Weights of a small GPT-style language model, trained from scratch on English Wikipedia: 0.433M parameters, RMSNorm before each block.
Each number is 128 + 32 x the weight over its row's rms, rounded and kept within 0 to 255. Layers, rows and columns count from 0. The size above them is the row's rms in percent of the matrix's.

# layer 5 MLP gate, 192x64, rms 0.342, rows 152-168, columns 0-63
size [ 99  99  98 103 104  92 111  96 101  99  96 102  90 107  99  95 100]
[[171 170 155 115  76 171 140 129 116 169  78  96 103 165  78 110 100 179 179 138 184 106 216 102 147 181 101 174 120 157 141 147 104 108 121 145 183 132 100 143 110 106 133 106 158 133 161 143 119 117 146 118  97 186 111 154  75 162 153 123 140 131 113 100]
 [ 87 134 108  80 183 113  53 102 140  82  92 170 152  96 126  52 116 148 131  89 156 122 100 116 144  94 135 144 133 126 194 142  99 119 195 117 110 155 152  84  90 146 164 157 125 107 112 170 112 170 109 165 131 138 113  91 103 188 121  97 119 139  91  93]
 [150 122 119 146  57 178 117  78  77  98 130 117 136 133  92 139 111 135 176  74 127 127  88  80  73  99 133 186 109 116 107 134 145 101  92  94 116  89  90 164 155 152 135  90 112 126 147 134 163  86 119  44  99 137 157  89 118 121 120 148 111 198 158 143]
 [136  94 151 147 143  94 132 110 100 117  96 140 138 131 130 132 174  50 129 115 123 152  78  70  89  96 212 170  88  64  88  76 143  92 146 113 157 120 105 102 134 144 106 118 113 193 162 129 119  95 119  86 161  97 162 141 146 163 172 122 169  95 133 121]
 [105 143 121 123 142 113 136 154 162 171 109  65 119  91 156 101 123 122 175 100 164 105 130 166 138 126 165 205 196  77 144 138  84  66 113 151 111  65  86 103 123 174 145 124 119 126 128  46 136 133 136 128 160 137 100  81 117 135 103 106 131 173  88 112]
 [ 69 135 148  88  87 110 126 102 149 130 125  77 118 138 175  72 121 129  76 130  88 107 178 145 190 110 165 141 148  94 132 165 149 147 118  71 144 120 136  73 173 109 170 122 128 137  92 158 124 102 116 134 137 136  82 142 152  92  67  87  99  85  78  76]
 [107 148  98 138 121  86 127 122  80  88  70 208 135  85 134 179  58 140 127 175 176 125 132 139 135 173 160 156  79 140 173 168 114 113 107 148 111 144 104 186 103 140 121 126 113 163  98 146  86 133 208 156 143 114 123 111 148 121 178 126 123 169 117 137]
 [161 183 134 110  45 138 128 153 197 148 136 148 174 186 175 128 153 109 144 136 131  96 169 128 105 163 144 100 128  83 136 135 150 100 173 114 108 162  89 161 152 153 153 126 136 172 112 100 121  86 151 193 109 153  94 146 157 152 101  75 127 133  79  81]
 [101 165 121 110 113  70 163 118  91 110 112 133 139 137  77 155 129  84 154  55 112 117 130 104  54 173 129 143 124 135 160 151 152 144 136 140 121  75 124 120 106 109 128 164  87 107 112 109  77 108 206 134  96 207  79 129 119  97 117 103 116 178 178 125]
 [110 149 138 148 156 125 142  61 137 165 109 146  99  96 149  74 120 110 147  59  79 173 101 151  85 136 157 150  80 100 138 118  82 174  75 143 106 132 114  72 153  65 136 171 118 177 143 115 162 132 104 135  53 102  88  91 123 137 139 136 163 106 106 122]
 [116 135 136 146 146 136 160 119 109 149 111 189 162 166 151 197 124  85 155  98 122 130 134 102 129 188 117 115 111 148 164 145 108  41 169 121 118 134 169 146  96  88 135  87 194 150 152  95 191  68 157 196 114 136 104 144 120 139 104 155 130 134 163 105]
 [112  86 125  86 167 124 158  89 135 162 154 139 162  90 162 146 117  78 144 113 158  76 132 143 119  85 177 139 154 137 140  80 163 105 133  70 125 129 193 185 125 143 206 158 122 137 142 147  63  81 121 148  84 144  96 100 174 109 149  95 119 135 159 152]
 [108 155 168 130  80 101 131 170 139 136 160 113 120 113 155  99 140 123 121 176  92 149  80 137 172 146 174 113 117 164 100 126 185 155  70  83 116 141 123 150  26 104 146 135 146 145 155 146 140  99  92  66  88  67  91 149 130 107 146 109 107 175 121 161]
 [179  64 117 139 136 125  97 145 161 124 103 129 136 175 148  85  70 116 144 111  85 185 134 134 187 147 118 173 176  73 116 121 129 234 169 124 113 105 120 131 152 160 134 135 148 159 126 173  87 162 161 165 124 116 137  90 107 118  96 102 101 139 156 102]
 [117 167  98 131  87 120 134  67 152 103  65 128 124  80 172  70 127 106 136 145 142 157 139  88 153 124 109 137  75 154 185 141 129 152 144 134 120 185 134  78 195 162  90 157 154 136 119 111 122 135 160  72 116  60 118 128 131 172 115  96 118  70 142 164]
 [112 162 162  95 108 187 150 104  74 165  88 157  91  80 109 154 107  76 175 115 146 126  58 134 181 113 133 122  86 162 106 173 106 134 189 104 142 124 140 137 117 137 103 107 130  96 141  89 154  89 184 157  94 124 137 155 198 108 146 132  96 111 167 151]
 [136 173 164 164  89 104 121 104 141 107 159 120  45 124  93 153  83 138  74 153 174 124  88  80 146  99 116 183 146 138 143 112 114 119 117 113 139  82 104 163 121  55 110 139 125 176 140  80 149 109 161 137 176 150 111 113 158  69 141 142 172 112  94  81]]
# layer 5 MLP up, 192x64, rms 0.364, rows 152-167, columns 0-63
size [ 95  97 100 102 103  94 108 102 114 105  95  97  91  99  99 107]
[[ 95 137  78 117 123  78 166 134 135 150 135 188 134 128  71 143 149  92 136  98 111 115  64 152 179 111 143 126  79 180  71  79 173 117 101 139 133 118 102 178 113 123  82 131 129 127 136 110  88 115 140 192  70 112 142 157 109 172 127  96 150 105  88  77]
 [167 111 144 106 106 122 190 145  96  93 131 136 139 104 116 140 106 116  69 102 134 108 125  89  63 176 124 114 143 160 148 161 108  74 147 163 172  68 133 135 188 123 121 111 144 104 135  61 142 168 131 116  86 176 175 133 174 117 105  86 139 160 157 193]
 [143 135 126 115 157 135 118 110  95  87  96 105  84 135 122 125 158  95 161 105 147 158 166 199 111  87  96 139 107 124 103 144 116 145 157 145 186 170 224 126 146 116 135 114 138 115  95 162  25 119 186  75 103  90 120 124 133 130 143 119 166 109  89 116]
 [160 136 141 137 114 145 152 141 194 196 188  93 120 170 115 107 126 105 115 147  87 161  86 127 138 157  95 208  82  98 175  80 123 133 126 155 103 152 135 123 100  99 140  82 160 193 113 140 141  99 146 116 149 155 104 113  80  96 151 129 148  61 109  94]
 [144 130  78 134  87 134 168 156 149  97 166 117 154 139 168 130 153 110 107 145 191  96 105 108 130 100 121 159 125 115  77 147 116 157 136  71 116  97 138 146  85 156 126 171 177 146  95 193  72 151 119 137 206 124 169  81  57 127  96 164 119 121 126  94]
 [139 125 101 117 208 134 127 147 100 162 153 129 147 114  92 136 127 170  89 190 111 158  67 144 127 145 152 138 130 132 177  57 175 139  82 126 194 105 141 133  76  91 182 166 135  82 143  79  97 110 135 100  97 126 160 117 114  95 150 117 134  81 138 161]
 [114 137 116 157  51 165 162 117 152  94 112 129 124 128 101 133 164 158 114 121 177 149 152 193 143 111 130 147 148  72 141 120 178 107  80  68 168 150  79 120 171  94  79 121 124 147  62  55 103 142 152 114 136  90 122 140 124 131 191 133 122  93 121 101]
 [ 66 124 157 115 187 102  92 133 139 120 100 123 149  30 116 141  51 124 107 156 142 115 115 133 203 140 129 134 112 108  94 129 180 108 106 176 106 102 128 142 121 142 106 145 155 157 146  96 109 123  97 128 202 106 121 113 153  91 119 143  53 107 114 165]
 [ 99 117 145 129  93 116 177 167  67 121 125 148  97 144 170 148 108 133  81 194  89 100 106  39 163 160 121 157 112  86 124 123 112 116  92 139 117 169 150 164 131  97 137 168 126 111 106  50  89 180 100 140  99 110  77 110 110 121 123 139 146 178 149 110]
 [ 69  37 112 134 141 123 167 128  91 125  71 158  92 177 101 159 111 126 184 114 158 135 112 122 138 157 116 126  44 103 122 110 124 176 157 114 111 133 166 107 146 152 115 153 120 143 101  62 107 139 159 216 158  96 151 105 141 134 144 143 156 111 136 118]
 [ 92 127 147 172 174 137  83 127 141 125  87 105 104 135  49 116 149 119 110 123 117 117 129 153 134 144 186 132  86 195 120 101 139 130  82 107 175 135  79 141  75 144 182  98 150 170  42 157 134 143 126  88 107 155 158 162 134 113 150 117 124  93 183 100]
 [123 131  87 122 171 138  91 110 199 141 186 178  68 155 100 199 178 157  99 145 165  94 130 166 110 151 132 209 108 165 108 111 136 111 185 152 159 140 126  97  99 133 166  88 156  97 120 147  95 115 103 160 106 127 174 118 127 133 161  95 106 133 126 127]
 [101 117  77 108 112 137 186 130  80 226 175 148 152 151 162  84 144 102 161  93  79 142 147 119 178 154 133 125 165 140 111 130 146  58 131 116  78  98 118 108 145 104 147 116 104 112 138 181  90 128 171 170 107 102 149  81 116 159 133 159 160 119 110 161]
 [ 80 105 172 153  77 147 147 100 123 127 149 129 163 152  63 144 178 119 187 165 108  95 143 147 145 156 141 113 158 119 141  69 136 144 147 120  72 137 111 146 105  83 159 125 100 151 163 117 138 160 173 148 174 120  71 195 154 129 139 191 106 115 151  69]
 [109  83 144 148 178 159  92 118 131  62  66 143 150 118  52 113  97  73 163 111 103 157 143 132 170 112 164 156 116 114  81 149 147 153 116 164 175 137 129 125 166 106 108 124 120 148 177 111 143 138 154 116  86 139 121  89 101 187  97 134  75 187  93 102]
 [135  77 150 192 142 114 164 201 127  64 143  99 147 130 136 159 102 130 134  82  98 138  88 166 110 178 102 135 137  89 102 125 118 105  88 142 118  88 110 125 107 159 160 131 145 139 157  64  74 130  77 116 169 180 159 137  66  85 122  93 114 161 107 138]]
# layer 5 MLP down (transposed), 192x64, rms 0.196, rows 152-167, columns 0-63
size [ 97  94 101 105 108  93 107  93 104 106  94  97  89 104 104 101]
[[ 93 105 140 149 120 152  93 156 115 100 162 141 122 114 144  93 119 202  95 127 132 121  90 158 120  91  73 142 154 128 192 152 159 144 147 109 138  68  85 119 183 143 211 117 130  98 100 150 152 144 155  77 191  79 127 157 118  99 134 128 120 106 190 150]
 [121 154 171  88 129 144  93  89 124  86 140 142 119  86 132 152 109 144 169 126 118 172 161  91 137 160  74 150 157  83 159  45 136 201 107 110 154 129 107 135 133 117 156 156  51  67 120 120 150 148 132 165  93  89 114  98 135 161 143  64 104 134 104 148]
 [179  73 160  92  80 116 117  87 103 138 123 135 120 154 105 136 140 145 113 159 106 136 175 108  91 176 125 165 129 172  86 134 110 137 163 133 160 137 141  60 107  95 133 112 161 154 181 106  63 149 196 143  62 112 170 117 145 153 129 143 128 200 117 102]
 [ 76 100 182 151 124 137 169 166 160 157 146 123 140 128 135  84 139  94 125 121 110 126 111 142  95 173 144 118 124 114 122 101 151 114  84 106 120 126 111 128 170 137 128 148 110 160  69 109  96 186 131  54 147  60 144 156 205 179 142  69  68 168 141 136]
 [173 182 169 200 151  66 121  57 141 174  97 126  78 158 167  78 129 138 119 146 114 119 130 126 101 149 119 145 157 133 208  85  90 133 129 150 131 154 149 142 177 142 156 142  95  95 135 105 156 110 134 162  98 144 152 156 151 139 130 147 129 152 159  56]
 [ 96 184 189 154 168 137 169 108 168 127 182 121 114 139 124 162 157 176  77 187 150 111 180 101 131 124 156  84 131 168  54 118  87 143 150  94 100 154 164 147 135 155 113 114 135 120 127  86 105  90 153 200 166 129 130 150 170 124 145 114 107 144  99 107]
 [149 133 140  98 131  99 114 207 101  59 142 147 170 152 180 125 159 111  95 142 144 129 135 139 122  99 103 127 198 130  57 150  44 120 154 109  76 134 112 120 125 123 147 177 143 174  98 130 159 166 128 151 136 191  84 129 103 101 102 160 162 150 136 134]
 [156 139  94 115 118  92  74 108 110 147 109 136 140  87 146 205 137  92 151  96 126 125 111 104 114 150 170 121 143  81 133  89 167 100 137  69 127  62  98 142 111 152 213 137 146 140 145 159 129  62 131 133 149 172 140 119 139  94 147 184 112  97  58 136]
 [ 94 156  74 150  91 145  85 119 125 176 185 181 156 124  74 127 130 171 144 133  95 130 166  83 110 111 186  98 138 112 112 129 139  92 146 155  87 193 166 114 154  93  61 175 147 170  94 134 127 162 148 179 159 172 149 125 142 121 155 126 165 111 147 121]
 [142 107 160 169 168 138 131 121  91  95 133 119 118 140  38  99 121 181 121 135 156 113 113 147 143 187 123 125 111 154 148  82  97 125 147 175 135 133  91 142 112 141 107 194 161  79 135 185 154 113 178 117  74 114  72 190 170 134 122 137 170 133 120 177]
 [133 114 101  77 125 132 171 124 168 123 192 167  78 165 169 171 117 164 153 137  92 104 166 146  80 153 143 162 136 136 161 124  77 153 159 171  86 125 215 148 133 166 133  97 140 182 167 153 127 156 143 151 113 100 142 119 115 145 122 129 106 201 105 160]
 [165 146 103 136 133 119 125 140 116 133  93 156 130 133 169 124 147 125 106  49 158 133  73 108 142 144 131  80 172 104 123 107 148 119  43  85 174 204  52 123 122  96  98 153  45 163  98 121 147 129 124  81 108 130 125 100 118 117 109 159 113 109 160 138]
 [151 143 142  93 148  82  85  69 143  70 122 125 106  85  86 120 108 137 115  74 157  83 160 140 119 102 168  99 125  94 192  97 123 143 129 187 165 113  42 170 131 177  96 113 118 168 108 122 146 135 138 105 121 154 175  90 129 154 122  84 122 131 172 110]
 [149 125 150 149 114 106  96 163 117 104 133 124 180 135 117  84 151  96  55 120 107 165 192  87  91 147 111 125 135  86 133 115 168 162 117 117 113 107  92  74 187 193 104 104 120 107  77 165 104 120  33  99 144 144 183 146 112 141 134 141 146 142 105 132]
 [121 129 139 134 154 154 133  62 152 116 142 153 161 120 186 116 154 125  94 141 120 122 126  82 143  73 140  85 103 108 170 138  99 116 114 114  79 168 103 140 103 151 125  97 111 126 123 149 204 149 129 139 117  94  74 185 213 176  84 102 114  60 106 154]
 [126 114 113 109 125 121 120 163 124 106 169 135 143 174 135 131 113 171  98 156 113 145 139  89  88  73  68 104  98 107 170 172 118 168 120 168 171 103 134 197  67 136 191 158 133 149 150 141 116 115 174 151  80 179 106  90 116 157  95  95 168  79 164 117]]